From a checkpoint of a small transformer trained on Wikipedia.
Architecture: LayerNorm before each block, learned positions, tied embeddings, attention and MLP in parallel.
Training: a variant of Muon for these matrices, 7551 steps.
Each number is 500 + 50 x the weight over its row's rms, rounded and kept within 0 to 999. Layers, rows and columns count from 0. Numbers have three digits each. The size before them is the row's rms in percent of the matrix's.

# layer 3 MLP down (transposed), 2560x512, rms 0.0599, rows 1352-1458, columns 384-447
100:410520459504493457619507428533553486517477497491492501453450453626478554471443602553534420438447574483554441626446430540440421476482456517515501514466440568493516511520491487576455604550515572
090:527514532590487527443449550474454543467613481523489380514489489532448525424487441500487399450441592435559498484648469466441454531537515507542490533520444501484543506518475515566463440509547522
098:536542482536508490572435588480477448510598507447535462440505560550502464515562577487436473489463517476435527587431389459484502450445510541425488485495440476491553501509501481475423445502512543
098:547543468526523587451443458423455511426410515590535472493486441605497534585551522447491510439446516449474523519491606506418472460426520497541383535546474430487526527596522508498575428514572496
092:414529507428441459396563450544510491512501449537419465540526598484550493486416569534501561509468546617572481377505459468511572495554525487449415452532506497465533565513438477433466552474534454
090:424554448571492451467549612565490488436497466437513490571446449486601524604481502448520509467526523469511571457418568495508522483518535437572479581508507434514521546453482491554444510469427567
099:460498555510457433467540511441508545563457546477494526512565583471434440516386525452625540507461524480446483563558547560549478441492421515488449485533492513492530568471435545448467507488526558
096:547538504585484522500546463433627428502457545519371463464511448538507453573553519526559490552464502526539514574475383484494465476585570504527510508470454474475539542490458596594529502576487460
094:526578545503432559577491518499482486547549562598471456460505497401572558480550524416530572536462449432520529463524459482395505498503483514498499526435534467628487507566494503534510590481502534
106:534501440491435476510415558398516552539558523425514458575490596454515516560512409566450526388535541442531373489445575479521511453585458526475423425434418459448563406551480434500521450492538493
100:436461464564498498480473524491560372595463507441532476606583545412509509420490504422432613502526392442437479478516520484432520490486502459416487511453426564576514485548517533464558551490549462
097:470445474528597491527518569473492512488376555549540432481474457567474433553473527469494547580531418550532537468387531407523463574432538361586483418576500520490436536483454441457477395481526573
094:439526496515544473525548482589507442521546472518520515483495499499503451470477490533502507529432590496470437619553573512420499563569551474547407543453576565541497561459475474543586501498389455
096:555504378523396507524516533456490556522456510542545472479516598488521565479519555481467518441538423445512504496466480507397460456471489546505400520386512538566497464532511465592585474451512497
102:515570451549564498522514537494542529528513555494490527476570470416508499520505529430526448534525512496489490523479475593604504482548586521586519468476565488547479531495519511657470544494454583
091:394491551477600491424520463463502448553471430486429501496480566449558486585547458345530521455418488552503453409500570510457464570490513496455535487513489488523513523493429421590497486527450490
095:476522414506474501481511460493451477497449535447529557534516497551569547506535500560520462522569546569425501505421496501468537427563525407422508612549402503618494446521518482449446537461461450
099:574466489499524530527478515571462502472410497524488566505435479490556527516523452488439550540494467585417635578456515451512462433525480481428463435472420532605508538600500463501447558564538443
094:545444531562492436466559436507530464429421461518470515448561430453442419447495463473470507531504475507486472532457460463466514471477442343594504510525461466541553496509605522436434446448545553
095:586495467537586503541553541580476486401426480539471428511471500550521491433518506599484567557401512530514571517402469514588465480448538494532411505515452513514487472463495594561460512562466584
119:507572514501444544446502468517570535427551515548503511599473513527500462464369507500499494519508438408504560496523500557548474432483503492493499496532478432516556596497502538504471463429493523
094:504438430448527520461497467504542470466532516493497436568449548491563503483503571495499578458593592483678518593487506587466479526454499430474447495522459467537570556502496452506526544515617545
107:513486440432544548461539564381485486531570462518422517456553490507502484437549545544503503384573563445463505547498544536443500530563429411548454453482499507599499488452616519536569551538479502
092:507424436614529469523451461460469516441512537508611471480490513506579477460496529404531501474440471527591504546456513561588495482519400454511483467442468539430534402431571520521433547517562482
097:533602434445462524446542530531558438474534517559481537496628424478458553444505544559569506525565541452524497548429414479605455466520589551571461501487450510489568532403515526545509465547491598
124:468547503480534477434529479492449605577568460460427481484555459507449587494478461459494521536466544493512439465510480566454512470523450531531521393403491502543505459530470550551551468525438590
093:460527518520506629415540588490506480458477428466520540457582451518467515546393572443495522604458533360549460451525443571546461533564423451487471506500504515512445416526523583485491555577498506
101:521550486481563478480503485452536537496529515482460563576535460454584495538464560461534543410457514439499499553450499480460468554492578497482476552472498538531584462577544662560543448559395490
089:340505527539517417533518580492505609486454475413489530467468485490554483483432520434511523417463463463419443592490450504427403435361649582451498529517514525492526535491426393494510498486500592
099:543542446516476487437490567536618583537484512521514465597530555550555386450557593494490426468522545585593437420484511519475487635492499530486376477461528475510519532460513515471427563525446470
102:494492551579476504568454541524546435461472552479539459494503484451477482546506514466437547461471433501586466526460510548462464601484417499562494455557501485466586496517568474551481557539401435
093:457549493500463469476542434534469500567500634414527488367596408544364462456496517424507456495478463457430471479504544544497509533502391502464582472515524599548475474447549503476457482481416556
092:518560469553500572464459510512495587502426461502578514413622508515440492561527607545529545493490509483499563431498532543612549517533571544503488519479430535479488527416448518500509505553469472
100:501438521468550479431531532508599454471392486511513460478508529474412507479431523500490555570481524526530533533546552528502514457570427422422406538587473392505446438534488441573589473469501435
098:421506474483573408607487490523433568535514505514464541499562535532529580509534498532571468473476523565480453478505526516467485537443385610464531516538489498511510380423458485540507519498513504
105:586536512534459485423478553501530526489522428448480484384527529571487470516471465504450559546453435394501541446470576447503529471555536572431472441445549501525551493489504493559515503501532463
097:478634479474431441507520595515524528499519448467586575468505417424577492500447421413480519512509540498565424522520525497394524383477546537441521473396497607445562536436442490539535493480551416
093:468411412534530572530499474473524517477477457481456503446515505564596434503611478527381535457495496505411467476457526403525510509429533515476496526585462449494503465484415539492512436472501520
099:434553468463468510511476463478416560543495478590465493581463574556424472515501560499568506544537583524449489467580482508356489451483500537528647512392505544494515485584603565511483515418483471
091:495438533522486445597522459489447387492537445514484498456430452431494414416465519499462551618567539523427446524432481491530532433555448476434489413554453501515546510560466514550572523516397573
094:500509458583522577514476546518500612383528485486613439509556508407498485456520548505471524453500571481491528553479410484465582484591455449467495504453407510434431527548518445488546521428504573
101:469512509562544477563577482564482565487523436433527506504555518500533533435468411458582445499532533517500503517472432529422620443582499373495532503499541433515495439422494566489493566629468479
106:574444590485434497511473522506497483518486487597462566546359513545487414441460480605527555415541499485433418478479477471435459725508399411512552493484525576534478483452580408547442494604520447
101:544501407541472546495336493470460503498513483535497476537468489510632505448492543531489501529558525525531390456459501393495448491427411457517398485522472446467558556460560459545541529488526554
097:541567451494509480511505490498448530458547542520506414575511560504472626460494604461504534453677406454543496502574483512354562546488424520510475629434435426569452462601472528490472479495523519
106:508449556406602529529575508566417521426570534540463573514443431505490524464443586504493463522474471551388505545513547552543562556448565498590470437470469488554550464569522489485627441517520518
110:472498499428490569541476420561517532451531555467466491432601509567494392507496526474501552483497525451513557519588403403543571570464501535503488407437492523505545452566545547472550498539590507
100:536584512565480523424531569541542505516525495589504500485523486551532463516528453443447494447557578509523535504580645509436543460473495409500558481475445431564579517408509554505532450569622583
094:521458545436547531518523469518487535452574599615549473579466458492396511478495471565548528494526470503535537501435469536533614455528445587570469438500485497508495489378548394480516445608625532
100:512528587515515461572529452464463477441461507459546456426522434426442503504542517432542559399548481427432564515436433425452488509568576441476506516497493525542491451512518612509449510545542601
101:533524551585468438526532482511560502412554586475540494484397474482436431472540475515532459549476457573499542575529578534550479505486498599451479396474529547470559541521460435494505534421579499
102:526529460550486488525462473509554504468480466441436528590475465482446536596427570486432448513492482566543581459492537492530498431446542556496447528501472493507538453509526477552540527488475556
097:445424451600531475538576524426487505456427498411491492484438556545545532414498448490472393520460575568539481521495492507540522535493486621510571578422583543494510463389425511530520481480539474
107:647444534480505641540513545496468521575443474501470517444512546484476484504522468485536488410491512472540515517526509390540458591524509442505452619493549539470566570451514488510564510526542534
091:561486535523500523517549549514547464504521580469580494553456416538472503507490531417454591496473412448408466550482392533477490614483567445575545570516486458516441505544481496396490455558497487
111:560526497491514516519524554508574463470484482509526500368492582509462484563575533515493520562434489481481537449489455540485456478490618522511409517551572507468475436557405519468575555509467478
093:406500426437472492525523549475508502411609512516620505535558482545530467472532489419502465589492404556494411540606427505459436456496671463452466442498397497582500454429475499480580524529550493
093:497621576547507469534453487402399447575514510513438502447487538518469507516493454506442486578413531468572519526479489473483421467556435477558491441496523426523522515503499592502473530489498433
100:390523563455574447496537449573497584591526509395500542528520509499455466526468440456514427471525498537504481495477575518446531537461468536429436500584620592494541541556408502498412526559513531
100:433512580482448513464538434513541522554455497590458393496478509578423458560497520576519516514519535466448464572552441514498427537441497507472443516469476549427527435497530465380503517452485475
095:536517550438576438420504507453533521512458541489484549486404491543538451478495505424485430583505565521477508482512480464524438490546554437505461486494523450471527418408514488494466504503470524
100:425446494425552473505539591447466568591468505512452533510486472441518498460548518441519457508530473555517468491528494486443498564557575568508559515498445504435555490394405499494479530528537524
090:527586546522517455477643589612485455452548535441543531500499477517436485493519500519484482440509490482550394488502434454451495461566546415472582465520571461461502581515451545520469516504434470
100:501519445578524488389571563531597459511547509515471515497488508600520467537482514528537387534578374557518485504486508542446515463485515457577555471566476480494527518536414463429506525453465439
100:525459537532629487474482512506416582550452561529564491564475447540514570465386498367515486538523576568461380463502495495477483452374539517513471508492467426498518564529509612502508515555522563
124:502459549513459517546477458559469531578440509436516505504464589504407553529470446492481498470511577564463589466493507523518474399548565587536483579506504431613418462470512443513548557493416504
093:384523481599421502494496502616507400503533500452455605493533487532488410548547521404588508512407506509552517498430561657544486456470535529599440556389547493545481539484502601510393523575505437
099:514509516453505487411556540506530520544480539475492452516527423493497510485558499393487398539498526512554468472543484439555547413467485517497463480533506464495556444541459555440395518462539430
095:471634510500552576407498495483516507550524525459471458438538594524526436419524496504482441359443504500529374630518439582578546517448515567482506525477555488489508471462536430452436407539501431
092:460547484480460507617635526451460489472413494558514547512541463474499448443596534527468469528469538536566528506528524537482592578486496534439488500487460482536577475420533468470457508485489466
089:483486489555514519419495513486533437545423485532425573540614502526506407577520583445574497427543497530551510478522501481463418491408483525502529505510462457494427489512527520551515401505482512
100:470473506453428512571528552543455596457459428519468403474498478454467461399503530599466433512424524512439496439559464564502450500524480463460516597459468580640536442564541319543573364418523488
109:414502569496592524492555449456479627479397501486555442493592456527497534523524495622516438460427399455522606531549554622444427444465499505477439525592428508613484494462470487566397520466456475
095:466465596471466522493315437407467476533429601581536482507489537429496551471439450487534518564412494494554422504502486450532473567513503495391408492448519415516598550495508594539535464531390509
099:526410553537469481418573522504460513508418502484550505560465494502477502550511593460461440509581588536411478446512526531560494444490451493495516627480543529571520538600537469602501487580486576
096:486499523445465526547485508452492443570485465578534489507608485539482547409507517458484505569502555534509432509468638407499542458495542413485580432492525492450540496558689500431511416571556446
104:580534423516540465542522585519499557443470479378550461538540569517544537514467395508493593489548474507571441456463517499508445472548541561464578568521478500510473480425483476506487444581442493
099:579474436501479477560476424521544460502457493468458525458482538562501514454406499440522514578593544617440454430500558507491518437585571537491428455473495442556486463457545503447580517528536576
092:572552519472443515425523535581429551447584527569435522553438537455425519412491435333503408570483486546501520423465551460543473517536533461533621463505407517613496523569467530478479492493535537
099:533559497590437519462525479540443518502474556554508523483448507431556592526577497496554511513499509458538483519490463507529515469542491420551549489434506536429525433487524512436478382496611469
092:554488526445538526509484490467535461545501501382490516406477505544467522484558490428534494426584537511513422487533612552490589546505517499465454411458493527480556433454470586573515502497472473
098:502510471513484556559502498512524467477431457395576566450487507555510513358438556439537444597475525569525467459564531556531490522508520462532499460549486392457496528453542439581468472539533495
090:462495543460483486466623391551467457537533508429573477487511546597467480470567532509562470494493471370630526445522483527498517504470529528518529479448495452532588432440454474481527437458505504
102:551394509407549595592554487513577520464486480523420423478435446518439547551482451427474550612475462584516465569479485554461527512477527492522519555542451489538468596532417494590522436502562451
096:485453542471470547448593462481494507472472510580471507536499400457525513464425520496599557570499528498486560606439462552485527525404556480513459481472581531485501457492577454548539584496552446
092:467498516547485472498602517466486436387540482552523548564468478536448583499548510481623489427444435431508489472471498423533551581503527449525441439465435542586462480608488538480521595491575500
101:470480566464536499461523494333480427540576531483594454377563491447471627544565541499495471526462558452567535483538525515491507575545495434608493485462434540553510495541579556463552451483426458
105:516519542511510460524467507482410598548511451513554544460568526442536498539560449527522567493574456491394454490524532493442527548490441461500581542552456444425521460646459513445441519494581581
101:563510457508502557517457560511421493555521449587467469496540414553491518451555493606429453572483557533409549515508569573559562466488490571391586518546455505528468419500443501511349445513442490
094:542542505546509520484467419584405570473539536420495579573455520605523501410419483610504458488614651519535531389485478440505466546470525469592382526461470535480489526471522557462453483543459504
091:541492529510613512557510505494563509510467465485532593392475427489444574469556459591519527477501503640427469461501476587540591478488567476476469494604458519437523565451506452571480535486487445
096:534473460531456426513528520559472529511498552561508488431514542495527509566585535431461516415421505521548588429480554468481385439482494580446483435437521475542489508536526561483475466488537579
097:526540411554502521571582539526556558494385445513514540518511483498523505492464497392366547388568422545506455491499562433559461534513426412531531437500424479489580482521464515524440533574473418
110:441515508445518505509482500473501488518419516543487530598557537466517465435474553495449549537463451502511566455514398597506474617509523527489471447474553504470544516565458524538495538537464480
103:532479486577504535549439397516406479532509517529485518526594374427533509538496491453519506503493572434417507459375421567554474501457479545577509449500524523520447491543486471530588395531621544
104:515522506423442561487446423524429579506521421454473551472544515446591460536467498481478566505488499562507499510539455485552513449423452476405491537548554439539421464486514472498445437513544506
096:515437517529460470465502485507450542383560516511481437432476516596441513459464461453498481507579469540412493443456502496483403484489566523430564472544577451580520495506481627473591503435455453
102:466464448510549505419561506512423514442437550422517596516479500529490415448508505487521431506596503364392416560545520458538365437540517571573552443370467474432530494505313516489497479547513462
093:523619447535541541480504494501539450563514494420562504474531523537596448435482599497496395479433512451587585366555514498528492460537499487490515530534618482507552512435563515496467492545321526
098:539473530441458505498414537566593439553521467559484531556524494388549460445461517479424579452542534551585513514595469522504514540518495423648636424483574571482536441604452437522430511457588551
090:492546335447493419516489523565539464500503435588434507439488488560541498440473468493533466499467502537515498457463474441491416454632501486554547528409469502576458530449433504447505445476400423
123:608544600518484507548542492479472582462441546471547542513474578537495532505467513545603533551506547538512481407498480510515461397454471439483622387514503473557586467547564504550467590500494542
094:498498540527447453502483438460392421426483473524519364401480462471504497459510465523563508363418459535554459497488477452511512449543510447539488509482489483586497509499507300464525453511446519
100:505560450524522573432491521523448501474527423518485501490447527465517567495471508416483396514472606448490478469513530566544470409396396525527511500428587545510504463456489436492451547417579618
106:379526462477520454530554421509497546477481450456517500524469569495467499441475517485533517480491514567514541554510427498459490486579421544444563476428439511456525567454423551408525419587533634
105:536486490475479449452524551429491616458573512496468477532463485451446575496470518485503514540435630559451497445440563409483510486489500469478430491526512491507527525489566469515447558499529538
097:469452480482459536480563429465578489531447435554515420419530488560470497541508475453552509527483454455531507447498451560616483536442487454461525404463555475355484463552540535377519495492499482
# layer 3 MLP up, 2560x512, rms 0.068, rows 1353-1459, columns 384-447
090:491520457520485425449473395534599547529580484562583543348552540427443472518550466440487543591596523497425499549487432493552517530559525635413444516497566496543430498542586517485520495513477551
094:577486523461547494394577406462619618520420464498506584444431620420425415550512457471550498499596488444395453518532562490464389597488471497455516506427538440476483513473439568510449507474480447
098:431522485437457558606470574407476480502562532572497395573436546486562584436522493558534555461525408484508574562453464597546414498456423549571498424508412431459546556519570567465565434389393585
091:518504487512469577512529492489466500499488472423591537497462522471445485473511421556500491443431583509413574526513549436444470438542537498545497569413527524661517458475475557583602513543586487
095:518520489530532477457505480424461456431484480555390485525424434452456453565531413413556504551551513473558501526493491568420497421403550563451521502520546542458532513415585480565498569453436433
099:498497522493411492409486520506535522568538510503494467507529557525542492497570402594495460459511529458488573399467563507454467516420382531456587469463544415489601452496479487550489487505539569
104:599518530536466433421534462516536598483397523469414497543491520484496450440528519535550484551463491462467578525545512490565532588467559558442528486423528456493554512539495506514516587504494432
101:460491551466514528518439553506467522443497636469488528433484516386641561537460445455500449505412411472560489466472552557451492505436564470427556449487572534530582452469516507485442551479502562
104:554471573585501511593396539509443530537514560497485568517534564476507491495522446525468539462520412470399467496391528504588511473561454531541597480375448577473590478499548448608535451478503613
102:524533523543456496510516546428522417544459475554564549484456511508605458524492462491425481529508467530525529573599546465479509482463430503443512498506435467496556449468516447495536570462518583
097:523500485473545479575580396557528394528376596475538426571625625546478540611465530522500518526608476472458466519502541484501479505459469458515549445480573502520554470476481540528495534498481465
095:554423502403428464504525534552470467504520497506533525444482581480518496511502465526443530403438583430569492577536511483520445512550541477488563479446496502517505414549479448494529457537432524
098:476607523510514512444460503420446502549538463555543483432513461549537471557562389507513567532490487470495413458444514508538543560521569566521482500545543419438498537524535504628506568522493466
102:420475540507502533438525468417487519487483524576466460394582546467525484408541469494471472456505434484434548384454526544591476502520475484518468547448508448425500457461555555587513505423553497
082:466443483447635378469488462473517606576544524465456518540525507479422578526531565486498516445573488502423492451509397448489510526482547514490531514539412474484510525442660565697547448483494484
098:406515483451561499467472523480486427545385553527468560532494563507503532429498547580521509469538525521505465502524469494494573470509452467479534530535532451530428409541537526497379505564471522
097:501495498563439604471481503513427560532537480470561475479446583508473400562545499467537482464450515546413574481448516540509505514507497506537460542406409533458500474490535502581512493458584478
097:492489554588538488501480531534478554507592541543559522428511536569380470583474452473526554469474488572590502514497462476435497574516495522544523355535543457488451542595436529501522470401468569
099:420439516439517449508568543445416555374495509472523432516561489444591415401456504520484444460384532536575500507577530521531560521395584508486470517483494459422458482510481482498535493445546582
117:529535506572475486349499546441513479471543531464555537488430507424490391498451491474534446558573505494448533467432529563514503600557595557491417465517463568527392578574470479476600464492539527
097:490440480479472496565486510488472503433516524524546452483472528486627531531477528422473546469472511547565498525513494623469472522473444509464493533590517466505538534503500555694413527503562526
135:528434513506566572459474572408484512532546483548431548419500505525451476471548534534476529388430552434448501482579511541398475503527441400507471582520502464549487593427536557663580501566538432
095:505478431548428520576511435533574480571517491408568485509480503570521503449590539443532430450464489508532417479496474521504377512607482429562472521472491537507597479461456536478531594503474618
098:506487439493486532528472513456610410564577506502490546569487428535512568483586432527552494487525486589571550533443495478633531603540528528544491435533477459545512541488440523461448437489416568
170:591445447472496472443519458473453561500533478570411493422582448526521545514434493416464529491517527503479467552470503529505558544476383458488555446438530555615454515539511535552513473526456520
094:527502497513608458482510521488471534479511424473601479499453597536487567428597389457424507439581495446522526414484539502499494555456555505557464459399541420524478533515531488477442528434558468
099:509460506486527399459367509409528546454445467521563512530558437439352505518502500526462459484490507504556500563476457532483418502530640506480489479516559572484485515527423529475536558518455507
086:475545481531594488502539555597553536494520537490482471445515603504429448389424413565569501496451528528505554545561503556437478428544455627406453515450559550454523537563470463478538572506494428
102:447456459546473539556508640510532475507452447453607519581444425548518472473569451552583453424422572628482501457550565506452570593515476367461467411501488479585522433517491493445482463488517464
102:494538543498485492496500570551409404479434617514536533464565567457432337470485398539465582458477507580476552565459533607432486559455471539481542526471493568467490507446472481618551460420471412
099:488603488470515506487527490405511477490508451454458425470440460437519463573509437526538555521502503469501473415488518498472546514498502488575505522432480549433572583512541515551440471450586508
089:547560489543528487564509541490426496544513511434539580578472478457465500471551472436563460438485453407467413551508462518536492461587552530432462493401535464511450505513549505446459453463577465
098:516460519489457491525466545507539414496581496671519443533533517446470526503390445498431535503515490528583484465531529438424598502509546505414503509589522503506455486505531551533541444516488494
096:548512492536509443536551521479469446443564445577516351514580508490526499453465447461466493445553540424463518544616608580436498450448506503614494486430480549491496485554546475462515468512504585
107:537589620433569418519417535369528563557474548520494570501539467546509514486465408603465519541523454450481513488485388483504502497545469447503481427532460520580499397543494547575594502448422498
099:376541482490485524423521555504576440482455453503513570488515508534524424434567540463519497488512517479524451532534533569474509474506631449518494402529461508475454548543523454491477476475455425
097:456444438492552525383489577546444466520543456609478480506589494491521534498497491586507455554509502532450541489584514465451626542425438558472520478491557551465506533478498590576551498556462436
097:434480469502549503525512566424434538511489574540441557545488563511468561531434508476527477546499543452490466528542555436458419510503513443544520496435569499503455487447475603554506537572486602
098:423538538527598476518415489496482500527621456484431414428452545489516456478473442483506517434490563436570475372474434496425427442650494460517524455497505549513598450489461449483496520461436537
097:475489537431607520543420536506453562368541555549566506474535453427527476536593459565413545427394487458500479565582460570473490501523500441444553545631510508426437550559535480502515436529439579
104:478391484434587464534560540530435577486491457448439519426509517438543502417489445424514498447477548518515531516432474460520505511517565597461544500458517479507480619508565552476529472541416514
110:528484498419412530564451466512463444480528469564395524444499521481490510519456534482573530494488408454514597454548452477540482479581484567470503522531427517512451392507434457504503489518514408
103:547473452483507469542469505510514524527354466488483536473482496467533473514484521473552535408447513539543423432494527472507452528459460413535454519577543502525527491436576474371571498569508560
092:509567457485447479576476458498526506527576469384599556522593541441459541499506447454510493393528522461609513505514501530494506452542498562457542543570483496441520532444439580505492549491532476
105:477490433482464507489517572495465556490568536443438542541507513546486608539506453513545515458449370552449487468467482616465367447517524470528562519542514536432575461512532423458450596519409489
114:411471468504485464384503543474474527479459549587489496421438431560540522490511446443453511467525489548514442526427482506489479557548521503588542501384438499503515561539413502524529427545460535
102:550500556445469378550490496532492583471500463649389462449508419491548539560456481408442559425506524483430568495551542576473517497532523529448536535513471521550518464612574534545518518470501457
093:445508438511446501496573518504600442572500531490494536508515530424472539527556521452527533493556417505467483565455512540495447528544426453492397579431508519449513432542517506491538463467446505
106:518525449527480492572533446498495460514474502497482563537489451499578463444551547533511462569482522470488489503502461526465553505492522605481389393435542510481460524526492411495504556528570562
105:480565563514500493454530543503593405479539450487471480451545485514454543488535523484492546527554467504427492503473482497543458395510503423559500522461489522435557552477478423448533458496457568
101:534557478516521543523524499475598486515472590424474432514515502559555532509521569518460468508474568463535488502454489549411591485530557501474431464516479459449483529473406488425435425493428481
098:553596533472525563492430451553569481558531501614454475474635537501481537490545611493501569540548448481438534472445457462445477484563522343501431491536404522463478494520635552521518513518463498
098:540498508490476587569499482497519455428553478493534444426672471495466544502523501485466479431497433504484513474602469567558432556490522477486459567501565549463522524523497545552461514486500455
088:535473522482448469494516445466448532520505562522488518392509559497407529471589449507534472417472450534496551503442630478524505578544549495481395422621498462540461556484528517473551510462570601
109:576519513549532425439512589526469480480429490538518526358425507490461427571493520546436357506521556525476484525570556489454517521448585528524536425523593581479558396598534532515520548481514440
101:543519444466547463505478555545437384419672458563557462510483477471508509430504584456474498491479535474560520506472588487583526550486471439578504487495468526565468511461474516409519505570512507
089:477574455442423437522571619501583516462546446491539493561546531559434517501459511588567395482543620518558477399441535562516528468482490470487459509523541440572488446482451453504456422471465471
100:525479492449536578467520456463426461490482432504559563434512427566546490534547448596555426450482523538438581484477527479498530483509419536522470519387473445524517501533542550584481437494567417
100:520429550452501450441468541625528485530498487450546351545509501423541467594465514468556429471538460441481545546565522459445458470470472423589500531492392415528496549438521455448558540467473542
093:446498419438359582615506524530602515495512563456519507469436499416448533501532508469508484443465472536425467447410526536582518490480509539579497475535475565455528520511558567503464498477480458
098:542383510543478496527443461451498580585594543506552500497502462508544503436556497468471482501499564490557558444475484505503565600581373503448474511551499457540535481458464551442536426477442543
089:455566472555498538492478520516498571392629460467463544454601483495455529501614407523451466516479493443485476489570571536446454519442510554458554422447553405449509508537549531445532577468474576
099:618476446536476453430432427533517494553494553468533516526431507549466549506477535448561457482523454491475558517433465510570465502571564454484479526498476426567503431529446468482507494509503575
104:543561552548491499554439497603435492444402532452450492415489439522581476510477434362448449383507561518575428500517468498467486531503509504472507453340469397547475509528476511470493489520532525
132:608385501497492448422442443482514419511444528442573559574490556465489486465549457515527494463537452529451472501440477547442508484526517534517429585497429494441488481537487505471481445474523516
088:492547411507583522503569420521465510538493580499547538479584537414431439508416538545539468520577427492468493492474438525518422480482505564524490493538431450541451627515542537521520492540439497
105:578542522451452528393515485482493417559606546496437561461519406569529518483510537397535422535450507531480508497568598477466504509472442566451622535545517431468495474536534599511465492438506488
095:601509469496471511480519523392509497468487474453404470503606544379510545505472485375471454396499492502529515514579501490549560586544469568538578460494447413432539502493593548430521507496501533
099:536483530469546522453484445515521410545514513440478501440537526495403494523457567517473591521603439560445566489510543444491387474516486508512491467563503560537535568425474504524480404458433475
090:514496587508461471439497504450506469551528499460406430477496367456499507561383373465494478431523415511480400559583472486464502490455513446473517406485435523558469551577421571487447531523517468
102:538528448475507464460650532552454471519488555467488505523536497483389453569535493504494474521542445573558463569512480576482430514398477595579392520439538511429498444496575420436473493525519416
109:541373551538460445513495508546563525495478511464526466553521439534465531528647549531549531473453523473527560550472544557469471475481531418515476587494515447432416559487551604459466421469457517
096:415481546467452431519474440460473532475453549505448510470535412453478423475538562518478413495458507545524435434473593560501440519466487439477423581511358510457418589582569496441444493561454449
101:448492451507585500486484417444499476426502511503572512547509485477559484564491468473444462538460458545530522546402480522474541562489588540550500581514456474489484515374504505493435469533483529
100:529514451503558546479488419500532448461555459555460602464509445496525504495428489507473441609489528446509545470513465435527507527465553467513539450502492529461514603490579520500580492514575473
102:491528481513461438519474568510592558547514541433487460454407487548498489480503418497459418596388494489437527478431491397480529611549507529568448568519464532443575439487472518589590538483443609
098:428498522534466485419585508534502437504388480478565411566496564506487521524477437375468473499461558586487521489523450480463550487532555453447461548478447363464500516546470477531594463517444431
094:491523526463441477446526549544499516497579576471447471543467491442409527547504509430456433483449476454480483501637547544524513582475551571518558566595445440436506516507483570476518530468517429
101:450572486372528522493447521505515529484517571536535471429530510348501487474513555439501474466582447550494446462559424466520505451454494529323558485572456537548548494549511512499603450479523583
096:570505522520492447468450451545546510427454553523546465501493534477587534394423524565521508599492435477483473498490457489458557505484542387463431481467600502464427527537536433541528422573569549
103:487494496501563555566463528446487455544478491380452513444542486609490512537529520562511542510451462521454495436496576514420482529447542551558504504535532476534568535465588477474495484542511516
089:540441528454521582440515486480450516577542513461481487502501485529456598598515430519472619575529531557463589499500645484570476454500444485490441528483466489470492516578476477496463542601489483
102:672495481520412520507549515518497457538494511420503494530439567507440538553522397444529541551449390534486509464421491445419501454444545451475528530499435515499570459483511548506487499472558560
099:524487466460576573514454532562446557462531434442551480424583557564500468422547479487427495499599523542613573492542545451493480449489485564520549563515480460466560477529468574513408405561490598
097:492560529452467454490462415530415413472464473467353527495474509452491496488447393512463536445504497449511448612583519501487524539546460453418446511413478534505511488461527524472496511487442427
102:573468432478511500431576502512536551454473499484605456479433570553454435404442443545414544461483473440503448509449404559465467512424463512501537489427568531449450581523519441534492395587492585
106:529496505531521502523495502412607462459402528462479571517480522510588479513502517584481485500506524484484535548559419444533421451465490501581519384483458464502533395511480564511520400414429426
099:587459507502425455555476544423510580537527518478506428536556548505509447462518508442483385471444512547465471550486533531485506572555402536494524540499525481541482522496511561455501453504429480
099:497484608556518554432497473522530428449566565413500520428380548497496509412463464505474584470481570613547521419591470578438504540529559441535566454449526457423456500501570455475562487486530595
098:477451496489478454501462500401464519471513572541485508430527467443475615426539410511553496509370492456535459520481533424438486476512442483471474494418589457529429479416524589519547514446580582
096:618491497511513455490535487519503537476479548617506539473494430432487380467422410479503442491480516504516541478602505520555406447586503450432493449535506385418495511390507432511451492479457441
102:420483505440558481521543359537567491386499534538440483534455456457489558546518527580519571481484486457515464503501534485440468536351464541550643582552512512452537594604547466412646574420511575
096:524462494530530464491510531574393462573552408541507515518511428532514526493495540482525490568540512412517528468345471625515478517534452555412436533479478442532436485407548554452486408445579485
104:481461467524490442521556496478427537520482452400472442542525529571441418512573503469584444554485493516474500583419443466559497500535484518480501536496435523480480457477590527484594496442452598
102:520524540481529386551539522503462549487544513529471556624478536465494459487501432499532489526511493485558441486436457461593512531496581472456513489527519540462574457458468474459525542440448432
100:454470475540470508521502526467532451486568532561532542487500528546422510475547500514537473487490451526491475499540570459588447544507491463489502511539459434503523477542475505362492466505405529
096:469459484449499413622420506407463488528480439489493490535586518378515577543509564536470562524532429530503436485428442523507408525580549459546476485557530474492553531471444446486409380536492526
090:470500486471564512594398515437569480518438500471498579478468550545569445531498550501473415436463537374518530529469506505511517571430568508565467518446574461485536528499557460544458608557404512
097:620517472431566421576455451512597500538433538430573497444481473460463490566500453457418522519505597446440399466482505502583486544439488439562547481507528522476480486418485490458514453589536601
087:493514513475481473506501466512495473447341527600482530513552448480485524416491475618547490568437495509528565547466498530544469611449448468429521538513515477506446535494507419450511465467549469
115:551499402518483463494508468468548393525527484472473477528498522512524516350479568540561403520504472495453544532393514539514515573545520487529553416481453568538521478395538500524527549513470502
094:577436548561508482488506644505430506527456477530459584478530490522426609455443497534419502557510449467527472447519492515554518528524474409562515408511483505414524522492488433392492467512515459
102:506499453469542534535436496542508576545404573485641569478506528539431567517530459379501456420445486412514441498503509399422456525460482447358444474481526458496595558519543535535492561506519617
100:403474470511544461454510562503394508518485460562529570445500484506396578524568527406535548589522508387611522550511436656533507499474540514526480496340548510537517501516497497461569444503487494
105:512443588479493519504524426484469492577395491530538415437545521512522499523542569521569493504459487504494485491494489466461574492445627555432518491503491439502576453566575440490484507424483547
100:407489531458509469482563503434561409470562454488566519412560462558511545565543513444665457487453490435596448463490500513612473401472544555426435562486505525467440464550502500389541531480534504
098:456470625462500480501561517372477445595379456553454561440461514639566584530500482512479531479488518499558482546611569499431472519477481456449529628470465477527511468530518511565469480474478520